config.yaml
num_hidden_layers: 21
hidden_size: 256
num_attention_heads: 4
num_key_value_heads: 4
head_dim: 128
intermediate_size: 1024
vocab_size: 8192
hidden_act: "gelu"
norm: "layernorm"
norm_place: "pre"
norm_eps: 1e-05
positions: "learned"
qk_norm: false
attn_scale: 0.0884
bias: "none"
tie_word_embeddings: true
parallel_block: false
init: "normal"
init_std_qkv: 0.0215
init_std_o: 0.00332
init_std_up: 0.0215
init_std_down: 0.00332
optimizer: "adamw"
learning_rate: 0.00118
beta1: 0.9
beta2: 0.99
weight_decay: 0.05
lr_head: 0.00949
max_grad_norm: 0.5
warmup_steps: 379
schedule: "cos"
final_lr_fraction: 0.0
batch_tokens: 32768
max_seq_len: 512
doc_mask: false
train_tokens: 496600000
max_steps: 15156
dataset: "wikipedia_en"
Each number is 500 + 50 x the weight over the matrix's rms, rounded and kept within 0 to 999. Layers, rows and columns count from 0. Numbers have three digits each.

# layer 15 attention output (transposed), 512x256, rms 0.055, rows 304-358, columns 0-127
521532533489502450605441438520535576468466546462541512494478502455500524500524562454466459491573508544514395562506481492419519488506499557499529445514528434432453482491470475483458489477558479503543467543506489493514391568414531447509464569455493477570582493472506476530474426528444472456493566530463399482558398551595455525588491478415518480490494504432576416491591530550466541496439
424484509509544474378462445508526448537423557497523522632488480503527467506458524557517495569557431506494435436462541467550516609480470516508496547495474575476521501421510535446469464466529562496467550527469526476481505471431442620529577449476621477471486494543504504524439502481531566527405487536444526497482414554475524545498480446510500527523508481504496505418486537535550365483493
472462507471495549472434474474475503579475498520457486469445427457455527546460416555520530539515449495473462428543519462509504602546492502417504589424500476537466570469406523480420473500526469540505506533452548554521426470489634552482556554566513529481468490516503505564473580534463441530477459504528512522506433420460455534479588423544508483425482529491445517442551483488521500512582
493498559483560446472494576535537520511478429499464451598496505486451529476595534487468433423477530501481400470519541526483585437418474549575518436532622501643519563489582392409421517530436512451456477495449504451512480443465469594520480541489543424484471504514516511518397460481539577456482545470428474479453501599490477517485502507474547566534522481517544474500502413505513518490512
480412402520491405470515575495529513562564498510503433537438465475599473557500467507559563565537466550457421490441519427434520518507481527535496431514462462471536531481508447445511457546467516466501499462558446527520511550512468453454443455640489511499501532437515495478510448533567556433491509593602509481455544526503458577469377518490466557439495483436532484531512552494461486529426
464515548528459501524488578535477487556511494475521454486469558488536440525452479473520504555423450462417556507565472506503588518487492416489493539468431484523505414503463606478569523496546437464527500506467491545535536543478562497497435463482414590502464519497470403554504543523427331534547519426517538534499474510413435473469516501525441494441598507447553515425462436554511499492506
568458532487538552669505487452574442470553513448458483495502504553530473505523488570438463595496484544498504514415475569447580477464496466591536557492495477532489492466555540518414521541480492452492411546623459434464431430442531499561409465389505527540612492449521483513459430471482554422564480512417402533559504524520551536559555472484476477515586591490472463432498546462505492512470
518544483523477551546473457473530503467426540458523482625464499489449507549471501422485473511583543491490453512499467482486530489546540604460497494470485442488489483496498485483552471488539453509607479557494460535492472517454489444546334554473571524524522546493474441521492524419456439540535590513490457489592447497503509510587501512457538498434577550464534422443556564548503561440464
558536555437522409436551490574477546454458480517538506574507557488399585508452548416420538462489493493611417504597528417508560503407531459426576521564517398523516533521542484430538455500516525495511433482500516483410491511448514544550491446431525405520497546508486444523533438398476548523415569469545509541552411619572511513523544544620552442406466525431577495552561464473469494427471
502442490533562513520535574532539527494555519442510452478473483482515519496496495481532468486543489514476546547478475525555515514515450527499533419472449534555484493487502461517501576477524459472555496549531504494478437537533475462487579491386502533484515504499505477512615550492537474505532564410466428452437536482483518500518493540537490565519525493546522565487543557482500502477495
574424496425431471514597539466550513520491475464417453495542550461445494494575482528533605538596507456462456542447500514480546537571463492498394471488493525508480572463526391499475545490457507470480456562515574497474379545524492501464645504508497478521534509497528504514456486620493476423413467492456465483456507486420549549430492387528530557511606476541565516425509502581493486473465
494522490522458613416457474483360416498472420620524485391514508472547524530433402630490543435480568450497579494517441472549404494534465504522441511484575579480448504505383587564535508584551573541442518493498608470576569488540523473487584518494498521464404473596503573503459583508492454517508428500557621486420471410444443496358463479539515514503441566474440543561366510432471454494498
460444408440458530416443602534561571522531499496483416515409464466449600498492438517522486479515492471511563514509475523520501538541534508444515516451509442501474485461455569475484494503483518497517454528516536527517477478508570474498392494463533538461517496415548449526481472498491463449544514526538452497497551488427482541522488515538530509431523576550531510468538504480564591448487
464521517446563434549463418460492502526478502502526494507514501463552507524385490496444502474578454472480488491494558533509538470502550458607473444474492422545497566565529464535516555527533485495578442499493494428496532444494473459516489491471501484473540446475426486509479477549468542572479473404416468530562496665494632483520534438519473522448496494459490504465499508531399450517397
515478513504498443570528512545565504517502562473503525467544457453568486485569490506519475493545515453548467505492541557508456471584472533446550491462443547485468495526470478576505526482504489430486511466445511499486508482476476548486447531497447511546496470446484495479501452514472480508496501490463484467539438549579530543561542520478454423549484492520444453496571441516551471501490
542486507497442451546497418530453424507409473482470453492528514480506543524485495473479564432523507455475462499465535569507509546510467474427542540518469499406528385440449547567554475512603538521523448562420489544390506480549535490466528533486459536556389542538474407461546578585435473573527497489516538495601457508442543475549520509502464514420534558464449495498508480516490516547525
476483547525578464530557558536549480532488443412514396614479514559522509533488497535483492459555539477528534458530474545525538365447443526524527467481540461523544505489535425459498565504488505514550516505499498485474505569492507404534383541456529480485524511453473535560507517455504411509526594485525503522460506500501515500512514606517499563511493555417545473484522532469525520480431
537442547505523528494522590458450473495496506334644436469531429465545506488396446457490435522465438605366557490506435534524489576554398548413528577445550518511382484504412529471534495505569426449539483545445480579544531560456528473515473535474428480467500438514514468528484554554510466482499486548499457498443478447524478507454587511482449543436501500524446504377533459553490487518516
521512550442470545556501461461457506529539481517496499411446521528468503478524451477523560485526469532528493529494512531468466605541523462500447478515553550482546561554477543493521467534468471545459411467554492539524507582548571392370566533520515541533473507453509515480557523565520474486510495517535523484456503406476546482424468433511504563494480465526512545488398504508495514503501
433484474505540590462499511590480477546415551428530444524466525484608438478492492500462449503497452527458515485447575508560518492497473588429427593495486483542380412465507595471554496541507593523471468491504498475517520524505473428507488485419503429536526532570450571449631501487464501518509509511425502483479462480411478548523443566526481499508467485515490578489489583451545427481468
376526477499535578534517451429432450448541504509454540521548513553511535515598538615447521517442533480566368434434541486559455509483511472519503529538563563503506474506519507463445450496465568512418485423469491457512552545558521451497531561531497369543475556516502523469549639374464554515564391397462623483514463513457481509447522433497511506456519509517528447453409501475492510534549
465522413515511585504413524469522469525457532506508515556494478496574517516477500556517505553509447538427540482422488468522517441549505447535376551456409497488467479531506524481513552458512518584502462474483517513570467424535484514516493503507554569513489456535508433513480445436537475539475524545494506487527599458504447480446438471501508494542538529524467527495495608557489464512489
394475581494471436532481451487497529472557562525523463392504474474460494500498455571496522456547484420600504518512524489512412553532545463518497484468522541496490459504455578570485484477542489481559466503599526506528493548563541487545479548468471500537609509431487526528522518500505489585536478518444481553540436459447480530569470478471516471529523498488465453476512534490420494482483
433470477504588511597464520419448416591504436445616462558457464487548513472405513491473482595528449452476546421469517538540516405454485515579474485464467508499522541533473464512557512500466476503523443536451449577546556462428464430540503434481435499511529488507516490532439524453508485493480561519489489500502551535547543473529509447453472522497516490437573553462457483481491483505407
436573565524492491509429525578439477527485499404453541439468491503571480445522554422532507506468463503521486442465518498511504464429457463469447505556564488496638522528527435543448448480482533537432462518535555432477589578487563477423485529539533420516511543539511514397503576495517540533448480440537548492536492486476466489514447468410499451531497480508489486521471456559524474517548
522498450534509478539476556447467568489366453398418453478451486474555514486403440482531508585500459602411483560463559493486497565561495554538433494532466450578443486479491489494496533491511441505579496581537477437530453496456640494457506451498543539498536484502534452551490522541499438464518453519514455466467480584463480507428533439575488488408675567467456493367544569485499538484483
516545603459562538541583473547593572528506479455510522505507536500543550493537529543513386494464482506492544563532512452526486485456470468553536506565442426520550435535575498480536515478473489617502541506454435430487451452455448573549450497471508474490542477476543418528460451436493574496439543488446453501570471560544492559594481484490468426480431459525468520558561539504475498447499
492489500482531507506492549482562510413499479505478506446566444452523476490597559535504459435563523444566466540428542515555478490476429469528477527434529555549511491467512456623435490512494492458412528482463542448473475501485477597569509495544554489485527475528490496448501566460491503518535413423498556520539498579535450492518487429414498450568513524492485441493500444500547492552595
546483574565529448545500486570492529575471451445406509472484483528515529486480502482577477399541459524434545532517491430476451515558555479467525532492466486493546448496533435562518529518541461532516518544490447496477440523460496514482486507435460537558528504586455482523450534574571452523495453490544407528533490588610474544467483525510492475506480424494403532456582548540500559412541
529460452471415550437420588439536610436557539484615470533433424432458446534512458573537494536506481552465495498397406413443438554459492514483448511430585477493491518523534590460422577507562449470550489510526491508558546495534550535530524531551414515438579501507472530501511464522465377437527485539491484546525440504538415426441486507469493438417421424507479569484509487484454491551529
489510511514550516549427487523534509605545536450477507498510507472602495546435427426499561402455411422527508447529432531546521401518506508552543495520407534515531550556479455601450470518549487472567485502454500547540402607527511427476510553432517515517498453516463461487496589548515470498511563484406541488542456459554544558533540483487486465508478539453493520473493457561461500516437
525555451527452476382470495579452553449430531518436482535530517565468491464563479551471438453522568554480493454406491535519511463499598542417418519466590503528529476536543565495532487468441490394575511479505537477480525500491586516499461557487513523497424507482484515513494537524485411488577493453550517439481440517442468495481505533514502527515475556600508415429503403493518496447516
581415488502448395444578512502550539605463475491467447540499577486492476488438409494512557501552446525484459535472522527461513439528499589522480507450462486563486564458525481456451532515496445467528534498525450505472420366516503509479510507487465576511561525495512538540383395624535456433436552537473416572497496564624540503463516517514501471518541478478519487416588553540477523487554
564439499497452506497564536446476459554557449505540468450476564532495542425505515535568530579494483459479523493553507447496463509466499556532489458516521410447583484504519507541589479519433474531461509518520488500470531432562430422423480472523417490509479569492516464527480495487520544470445515470498499501453580521439553508487465549491472564459519433542553497468543541468443539443538
527497412478453487546537481528528454481441435515431517498566519589538533525501531520473490456573529478525534442459550500494479516542546474538556461473383482498473494507550526588537536502513537543534497441457471500478443467477489474451489476536541489551485448462452451512448452486496433537609461498565490500513510542561504531558478447471481477527450567471475472460547536499504551480496
480433456543432534517501461483526510510461532537522488560478520491541514460526476582446488553530507498519514498475515510462502463487535509490461559399494494463459497481464516545485451504444459436470504490511447504451535452498493424486500488524481505473500624440507558444538505488431500522626475443512485494560483479440487506526467572423399534460476542559498494499459497484537508459514
482533354471444554389477547512504490378458625566519495481480466412552488599486496544553544456502513543528476555488463542526472531574500478498483466471436536567410544549500544452470522449546550540480520417538528495461539446488500541508593541529545542468454484548534561442509564564510507522435504557554556461472536415588434496458527515543608469518514536508388512571535557480545449494497
412457452502459498503536573542542501466537524416574488461535385508490493482526483547490568521594502419528446467431454459482464510415465499435535460504590558474559554484484585497545471482503572505511462495440586530439511555550576497473590438431482401471473420470521522482595526497502525484435561506554531421467412479522591563487530566486525493506543581495378444462636479543481398600527
525521544501482534459504468415430459435485432527487533448567447492476511497484555564556561491513601556456481447442459491474436522495481515493478466505579535496584543515472443514469518507513449514543518487552545480487581507539486545491619498558499452513394466531523534505527577502531564501464513504582530453390461518477516451420538467550582625446525461484454513512453495412501519530514
450545523484542553510531455502420513462450513481499479531510502532478520501517512570513535433506522483448552495425477504505440549508461442505498518424528497444528425490432540504549504464551529509518591538431520520575524570542493449504506566390469552472458456519462481488521559512523477612589494467434530476566507517474525456485515529484506624512486520517521530578472577460484513504473
449494489533535589453535463481455477452563626407460483529583504505530469458557553569558493511518554477575467453461466459573435488531403452441479514468495510409478445522509445552504463415412580583421564560515595517452517589513411499540520496451475435509566523582535522462521570434445541542475499518487474387500501449486508516495523474459519530450505479547493498455526609533522511505493
553489495503587566572488441412448528570528473470490616476537492576476505474440514549505464478474454549476527545548498465495481500534501513503534519511374462545565487597538441452506582534516442546533587477477397515501424545462504462529479544523457557521508479491442489572484475518501455409488513476472443549443490473619490520438551525586497515414528442477564538446499576531468579507536
468507434560451474494478552565464447435532450485500466512567506582485477549491526518479520467487528458568539470486435503527482450415474511500491406584534463418522556457576487521467505540525543539520490506498515521526530479623486536519457509507537478545441518504473485516492513528519466529496533584573559482543544437522461459540471577439557452542429528564452497513547474530482473484535
460526472491525522529464414607559500533444544563462513499467503478503534519522526453519462513536540560562524427506532519528570531471532502504572498435398458516518485525478519557454470464471480482573533506407445524483512459490473483498483536532545507570510496486450454507461432467506506599569534494502480502579540519492540512601489477446483484567481511560485476504582509512520480420538
483462586578562538501516457563521447567585524545529515496479538503522446439426496440485487458524494467533544492526444496540570444508500466472497488444539542514522538501519498501478559459519452464521552528456488586486476552497524487572558457376518555487580548537452551467483540539493468503498570536488459556468484436526543457503489563551485466585517568487466500434480476519444456480525
464483520467609605435514446458466542492529536485501466504509465543471487499498569510486503457500519561566463467471459445492434477515541494552523502465498480471518480512512503497486455497516532546526532384505512512554512551521489426586463576485518490453513507518497524494502511400494495537518519565508560499509511521527514455429539511521514577502493478492497541551494565521487529512474
519493499520452519482559488461474511442469512530570504532526429511452487437479582530497498561538545452421494497521604435554428563544496527531377511413561532405465554426456533496510580473567550546488470521419590557527511485501496651554549499483526416478498553564440525484509559509521505578475376491504501460519505534499500433460535422529555487544415491493454522496508554535473451481441
389504560400544452492603569545492464524410498566542381462501402502520487528498492513521579444610528459494503444432475489528463461558452536498509462514491532521461470493523482499572531425470549465549524470444600536465536522518531511507475466552527469457482417462520533557504524531486526581544532494518528447533468438477552539490541506478536570623512549575459480533560577481471501520514
501485503493516470482405578518486537533557529485511473484443485535494509505472464443515518469439428540500575403529492508525534502542547435531551588546476464492448453501434538533460468530536516488513519508468426510629498488475514436465398544531547479483482463489463456495422517481543480556560483542463496564560547431481490511528497516493467432458482564513446453474550491520451545468513
478454473531528558540574544441496519530540462462485478457501518462524541416541464512498558550531480503500521420493438497441522453505527455530545479586487504530486661504526487520496551528424506484568494510546489493495488478507397447496541501501442457445560483472519534545438439524506564482481509472521506425435518476538544572504504492540495556472482504531452442544558526528437470537473
454430462464433594541466529549527467436483450577479517501521484524439495555596531527544480491525579524469467522468504462565503572479445530433573505530584532553533578490489432489428546528403590489465502526501467424468488467587478607494510548571565477505493488484498479551537511425483512477544467429505465488484493474520520492489474431548565481514465439567460480481552433510579505519616
534594440556461393467536573501529594516522584471518530466569484473538551487530608486525479476494504559536456474495521459524537511430508389506495509505419486459486434436516539520513499432545493511473562520467489426503502512398373496488427505592478481547517436492461468458531460534506476528473525425453519416625478612463477489595460486494453407414490496523575362495563482547563504457478
528567527478431451508550460565530644535504546399418495512518527500453564506422502405504557396524501436524512487562542451444573512512585474408507564544390385482512413510541485467504440440514526535563497511465522497543396518489473455564418478487478485509542458522470421444478455532492380494474601550467503523632376544467528541596472564550500382484543512493545510523583463534479529443440
543478489470523511454444441444475542474462505583468577408520497571414440516487575472543518505392507511535481527519521450520482520507519491614534519534449491528403526469501456581476463560565508510533486468527478451528458517473482495482524554597484491511463504511453524519510497532465559565540436439450535502457528517466534508430484423495505486488508470545518565509489529464502569532470
448520454517439539483476570551497548476471525443434501488494528449548499518612500586570429597501498532442456462437527453493506493437465492570439497395494503450548531457490507545468532451472487505453464466510547522568482508421491564476518438521458484542525513515534489474527503518535477562474482462469488454564501505444401485537515418441485475477571503510560494495529473521560572447504
# layer 15 attention value, 512x256, rms 0.0599, rows 305-358, columns 0-127
512520490417498524517506484482494515559506470532521459489510509515454483512539508452391438441448482449455604569451439473553438437540469430534473429572487371528485462609453508561485484563516414567467503511517448470513554503552563401549514467590470484469530567509493418497518461515456400440561542520469434457523497503458481457511432515568455462457505536530476490547460489424476562514501
510560494517489400480552502562515399423477442548534457481651539517450460470434553468495458467520507451479548571439519515549468529512478520526502436601511550483494495533641530546641546476504528543519490495518468439444549478532456471508524393509436506497592529465477489417560404465472484459541518482462468501511527509518576521479375586470480453479477509527628447577453487501494410437493
525555481468490543508512527474498439559469543493542542438483491458490475508477549453501485497589495554570639546527440450497473503550537436461450506511370530471515438562402528571421461493496452477564541589556484557535501547440537478530443436566532513475442508497482489533476570438521432504508460471560586554528422443562528505543453547583447552407482488484494619498480513456536495482550
475539579370569664598523470570507492594489506483394530535581544518447567454548544457397444536398514498458518452567426535501508402490515498512479568478509572464444500509436571557505512438492508547484565532417584511513494487502488578635492526401468420515570539564504425450495502486459504517494431461411547476523454459512451445537488515510472482536477526586410553398571439457558572506529
507415452405529515543530398518533544516548524436451565492551486566443535430549505549495446477565524465503438482513502510474465445564483546487556524477545525437380535499509441493455542517520550612403524479487501478465412537546399490519564588552466415504585511550544555465496491470541600500524536445431483476513524450552520514530494479462571385503471497541466421493477503514510470467512
465595433419480538350497532630449603521460512535521538406484518460532502532457459446541482424522497464563503467599547443541482418534556452459478459509516494471476458518433419494546473513454507398477577472404523629558573640521460488413501638596466500515475502541491513528526557521458552520504538475564582487463433484496537484417492562591498522516453418467462631540493524588511493519487
523467490394508444519548521558439567513547535512493537379539457474578512514471430526472504539441496471434516476531511535529539537455494461512449572412485538501424517494488490533422534414501524489502511422472502519523381508512469534425620459514496485512569487496500502467489413508560606509479545535445486564487483490505477512409484443499496492518436531535394553512479400490564490533629
435481453557527560508510534409496507478464601463530470480479492450522428445539527506552429479601485515420574523508484585525464519482500564571446469420459527531554497471445507564488574492548531532560471557483447558560473470482440494459493498625543649490459519546444625519498531509510382458556490491414526415523537520455537508546515461439482561521568518612482549569441504547435464535530
510588497519491554507443509385469465520499475488501464471470479504472507497422464446514528509482502477549419483462538478446493498496513447486490574510542513460446467564504559485555500568507437515512537497454470475497513533519448480400399517573524393607474474471549477561461390536578532518422443509525512530504451489507514529563503488438505446561565495419533511564485506621435541539592
410553521572528497458410394545529537510503533463526539559463388579603513457450571472489402457437503491563542429536504441537460379463459527434570484435451468427450486560455656483510469546482528566540529505455489487524553491543474469450361552498444445455483490466514533440512437429524609472566532481536593526487435527533503493527513510541477429515339572470446484630508498506467550537499
464457533533446345499527452465637537425505490495589533482570452558444520464545542559521455491473527504526448601424520515489514596541463527488546444575414453510529519487580524413495484437494525526468469479545476443367567493496493457554550476474468458464513548407506502477538468555488511465594558462499523468482628573568515460533528504449529455545573447563620345543496479433528537510458
504545556531556507583604452507452454459441469480510538421625508536483472516470540515545445532541508466492491521537526449517556425488487540456523524556493566511498497520631438465549487496557576542485454503468504519477501514501481496451531495550410513574496488521482524530544474478471532563462525435434521510516481485598462518424505470469459445567421480468474524527472544529465445471591
570529480451440462522485576600578499506536536529376493496496476526414473548542541495444468517413473455499481460487498477435456456493490487521493572450391551498461481511448517544503468516484496440482598462508479599489466568441446591543492542459488539556529541498524451435490481443469428441529527518555526457484474378506530552537512514481491523533476470492564477590447531488594488506536
539523561427476569531470493400439556535536431530496456551442504562448532498442474452533547507464477477508585463543438472478499510468506474531499521520545450562500509559617506446438471508490475526554485491534464539581472489501506512501510448418486498474482473495499477472499518502511529467435461511489535497536550467509494500483508520549582588457480490412587464526448573473457474461416
538424471573499499487481508516509526470521498486558518483478522498459448511476505529497432585433489494468536516491492449472494542602476469562475448487547509498489531528528497482508566491497492468475565441503455411551446466553475416470429469527547525483562527535509537514491490465529472471523481490480493512513574534456468482470529527474546452524464435462535503560491533433474436494522
563480520465509538543501514433544549450499549526474565408421427465524512523491463479478532527505504535393398551541486498456522560510570431448475492469434535478392482482455451438432467526481463531527498467502475620599482478466441621445494511482475525416383445462503461543427508497620548508480459519512422516547539474549488533493560420500484548478497470532492550562488508548566482482672
518480380461517528621475455598488572559526468587489554505538503608420522457523525456564531487474542427537429547482573438471461480492541455542466500504559431439381507503596516520506513501536531610441532460510484412506443432527398438435513483535573345516574551481530475461486454544530552595460514459441517500540451526413467505577355503536528412482466520456498432482416428477605502431567
438453448612530456447486485550544466449460537506516466509588529477499466538440634562493440535430510508473449479422468444548564473427452528487525489507478492452494483440528531504551559490435540446520524518456510484439522407515461537603492524432419461556603526504479581505467481478475526475518494519516514528491578550472507549544494449455531388468478516486460444500595527521427582528446
562457553533581402597502501447522575462545500501566474455394464525456562533492499520519535478399523461530458482511404508450432530556491397523512443425493511465476494547426487506419504516593407573488512496483454445456456493566495485478493527603555575466488508439535426599508459541559423474494529512508409468518558531487513466611512424477513448482519503440523450408445478458439533519565
524502514620427450401475489526480471475418524510606480460589576487575431468470532467536357447535509540498566502462413508458458577479513486514501429556422442521562513402464482518518496532466457419442500558511507436420508464462551487510433496521520583563507488551503552477443478563469408495459517607569509522520520459416577487582443590541494532465460479484432558561525522466489441490482
461483546457513408491631488603536580447512453526417465362526479516459592507488492537510483487449517435522462527510447505500475517511542583485594499447532517461513526514511559459409450445484457500505569506513445501390486558498553504481506460524511512495524492493511560503518451554498582489543509493412409542478441487458484518490492489504485438494499511489474410517544372468526550512522
579540455453485524560499484494494488574470424480502489598586526571511513548472509496526478559418517481452462462467549500424570473527496528521472484482477437529450575523538411450515492503511543439472480476494490540550496544441483552479497556410553509534478523457540470480486525501523526427459560531507555422464506528555569431501516473490487463437437513468519496485425478508595542527449
544519450432473434447528551645602573461483488507316502450538496509457513545598446482457527540454509480442418508561499495485553499498540483481540639477453440443496486506509524470495560463451446538489615444465491487448493514515476571484507565516584467541484537526475539535458478518505475477551490501437494582533574497490457527503477555501474471467497474533437457547516522605548584520650
553468486530519540534415480403497483482460521555480490553477600461478463561491449577499449547560500545467574515457469472501431501540492401530514458458477499533484492407363521493511512514461494471543546535485442504533476428569488490557453426439505565415409554546493581555518514530469412469535425549524490513516546587456498488509512572554484518477439474430456498527410483456429498523418
534546457382552589501482415639507450537579527510635543493589563520415452460492514458486499450432512427502496447483529514529492410461488469455521554425525547400402561467482581608527461479544525580413483416483449581428527467537499458505467503594469439508529521483478472369488449465442561499480490456423506533502458401479488555530484530412488460499248467506553536599431387498548479533494
555483373528430489467472520559465483479494538496485493479382486468411541557513440433468519505509487500552561505533500627494556518551526566505468575416533541512428546547428493474427435511527510433538432487536477621467457517492552456527576491464537536417542443484462528506498495555546388568550462515552423459491453539532514487493533457563494544515627564466445547396509503395508522529449
553552538500399488517459503446467404575484480542501514580491592560518515488460430513571506515490512548530602492490480483442467565538488437488550406603492429529559500560479509457498456490522481475520460524552479520538536527536592502498417500442468525466392526482468486501505503526528550479497524500547502475502462459453551518477532591610539612453470476482503543564423560519519437500342
540480399475460551541567566423481450514514544576566527511433541469434531562480452474465526598494491527480494434466541571539537496483501473538465455465598537527469512524483554539546497505427532459522477489537504550520479507594495567481446431538536470391461473392525462563550479444497497550522485490463479455530434478397455497567499500466474512491489593480570515461436433515498463543484
446546477518569523595538482540415397550504493645400492509570572520623555410499555545457490426512509465565528538537540593514467485498424475529503489611506578532453538397474510623593452480567590566397491447508512477449504497479495473470544426479619528556489575445543488457531512506446605551438540527502561447447526492484460484495500541474461534456560563548487426433466502463606464431401
515532453528485448525478504462413498433486515540520491464452485592391531504557620518490462542519544489475476520458521473515521568503533524504527527531494469468481451561496534399596546479464525474547534446502475493510525383505437553495473456515476448525494569502519489535519406447505527445499452426528400489516446513480471510597365494413548481481463453464583443552517564499547458478554
506437600543485579603574459342508402529527465549613543471508483498590476482403517549535470530504494522515586570522423481510443586500459490523499407545410480523510499423524377517406461503580542559411530495570515469583491508504459458483526478575495472457483504539499484423517477449488528530476495553462572506484501492486499487417504517521481469440476437472558512531419558459507479505466
483514488414565566566480516457457520491515528545551479436471429543492490425548542505517532456477460403497529485523472507504505484473506478534534507538489565483462491558533575643491505504473539598517450501472492602536544589426501560483449499504531530514503546401518471485564540407440583531534493545420548491511481424492471502504555444580447600442395517521512515543514467491480468429474
456432529514492554558452464614527527475469549422447523545465489472508498526539450445470490506480491525513512490507507538520586450508500428474524551448525578514438539497493494440415535517504538491481481526438483498438488516448582524589484630487607467523584456457520587465498497538501466582502468546533544525487491460571422480481502430599475468579486528459431543496539489576465554550495
519474541506487556466498446453498459490566538494519504447454499457471512518469469516519517524373502518522472545558468506519502555516521565493476491511600494476664491535515492473513471522500515481459457511543504505467534479533534533513510488529438585487493550490514443492522490521552543467434527471447497505516467486448501497444559545543545577488487480514519540572489481474521430513454
523477551472501497488560533511568493474512427492503510379485527491546413484491435483483472571449503529532477501500478517586475524519432446466475463523513498535545513551591381489483530482597559499415551553493535467516440506511529546478482579443464560541539477487476421489521539490478472558449503584505563572491676565482530460467553518509561515478491500437492483468489571495488505545524
429528569594500439448534420343448492518555453526496489449613440641459454463492469509461533443551494456504460540439459441451484520485468524437566505612530516497608521495523584534556492483518522565479407532542502452455575545548494453440467333429451550518454494436518466480557400518488552469532454497480442469511513515481463494479538450472462487512546490565612476559466463500457434512500
554553550569572564467444428403439478508425532653503442546447572468470505601479555428510457434461474542430603543510549492604433612510471476533455453575477514496490428506506396489497523537543449503470508450501427452587543397493533461484419479527580553533500595558482456473506504559493406516492445524531482499543557534447409507500478522530462466514430473500637553558427578435453483428408
491528521590427476492490506547531423558512505521550486528509551477540458557473489480440439448504488519497516554447545500514500625481531512596460471534437485475475532433459586473541506426474480475464553532476468438478542499462498443516435438437593460425539521568493522457434487525503533537500424471541596467488464493488468492537429560488415401599578513570552535602507444522467551529472
582467498611483456554528540541564623470556482502524525474523461480571507555454472509522429584444545512534429475551530499492502552525508542456479531521484492483412535492595519406482496514473428462522412464592507408470461508486469530392524467503562411509462447509564502511473471526539474488441502466537413514454511483458434515534530450466440305477532509474477467418498425531553533484550
483543466609489447490437534423447511545488494538504538560403445569565508573464432406460468504519527516431471508495514494472494536472526476502567509484550430543476564446531504426528482581529450520526424472533475440533498439530544392422466538476551538483348482476557493574504474590567483476501496578561535570496461576402522480496378496567507484597526524427446475556458418483511520496545
451496443492430427478516606565514494436514533531496469473474535428485542486506479429582558474562532484506417437462528445526555508411520574543484567510636541471427533436541484483541501491419507485503416455510523519467538458494467527491571449502495453556585443478526577436496475479499558570483498512487473495484491472447515493581518438477531452611516527548467518551575451560508504489476
509482507485600541535459484366462506493535551578507487449403435459534510527584460495477477486507507543457493551544492481427479514582538446459533493459502521522634408517385472459521479482514537480538460446563492492485553482412542465477509468486489524395436511495520501537510545530573479487468488495483506503556487555482479494388531443504496586506561419430556477516523489438580426518387
549517538538503465487583564481504451508539473443506450506480521479450490558415505480435487592476474461462559537501497485496476508528523517489475548521537553479570510557522428512554556464521496448554502565572508474504434490515533586497523491536456550449552498446504509440494446489535460460444537528461435517492465483517468525503471525542525483492584477381557526486429507440534520565507
448517426425400397484522538394547618479411494480496469542455485543461634575510502556486535535541489477430420541470542536508455550491508496505525502545441502510438459568482469522559472525478521549524484461497516490567491430446453588403446598566488386565455462477543520556561435449527493476518532437472444486514517515514493546543477440438523490513513488492568468535482521523528542445547
474531435650408376464576586502488470465450556596517560510532504479505519549514522519511504504507521500437479498495486533468562587413482492465506486544505477487526520440509463453575509481463491468458477525532526480455543452480516592443502437469512547502487479485518535522446467570486505468446518473523424493458434426433490540575405438508470469488566547483444450477519424495590480505568
500479486481462436461520493538525552515489492575454491572503496563536524563514412527490522454426483559586481447512485577508461523433513421448563451556436406542540500596546544457529508577460485523462552431530476467450485535498558444438512509511517548525426419439521418523478475488489476461568564504502515545515480526499469504440475545428461502392513547537470452468489418487534538550556
546551549680494517460467490395524528524542444476439539522497510547449527590504516496511547521348501508427516540529514442426482629477541488469476485508486527511474477569581599478403514601535390579506496442541410464543524534528458515501535486466504571486447480557502450428515399528572495458495458576531438489516540494442449515548453505505481478392541515376503466524433406448539481496536
500527489486562532599524456560486443429445474495453520416566542462395504501517571577547558544526565491486389568520491492419539436547574552528465428507591471527528483498552461560480517504502528478501455488533522527409494492504454582580510472533446568539555551526511486550586542476429501466453533420501423477514431535513552494541474481495532528527461450501562432433429492475627457452508
434566572498517501450465435486501456505526530509441523546565435570520439573479565464479428521510512509547472567543604471521505430449545515531494543471489501445435440518543453526544515561537538471511536532449524517486554475437515504481468488501509455545529547489530478435514512541471494468547483464535529544523484519493492517540473566535524497601554504494531562539461531488528547472560
547514540542561466425500422409484408495538465444552508519516537478527557501439480459457444469525479510592662554450518490391442515483562452518475423561465475478512470509501503527519514558603504452519414617504477500555532477476571394457486458482376490499491433440435491397497476564574499554456539554500537503516475496483520537465509597540464555501556526461526534562442527466447477415378
504461547448476657591480422487462410519564471446401525589433519527454456431480454472493475506574523496560552435543501491470450460550492573518482496448539452526510528578492409535433482529542540486562463490541508523538414521568576526543519472434529552409449562522568442477476549485494513495547482545531543505461487538478475451467594512487566548539491503487428550525436464494480478530482
509484543567571524529487472478471446416495547517499551546400472477524498501517506523523489558563484544442573454551490591531479469502472565556483497353594575539529555478499426546563574502556490514552444435505489530535433501519478538420547500526528551421466517550529556593530482424516514502519485420519358459472458540535459466513540448402501603534406552539493493485471505510468458538576
487577453531497448521504534554458365547535498470507514605514496421523476489515536522477484420496537508556466409518510440504551514489482531448501467458553471493629493513495526520561480493445530368504516563469531495412549524512507486561555456496482538521594516485558516412476469504400463446464474500601549468469470513525548503571467531538514522551506467424508502526504459504540469547439
577493580443573559544586438526516509577527426471499504509510446550489525442439446404413487549502517538582575469564497538542431441544515567414550460520491469473440510549491488491506495534540523503497573571547525481401450532593548439440513548469538565408433485484522490490447491503436505478541487512509606570504498531458531466419516545481503483486414524476433537516460510482500526555453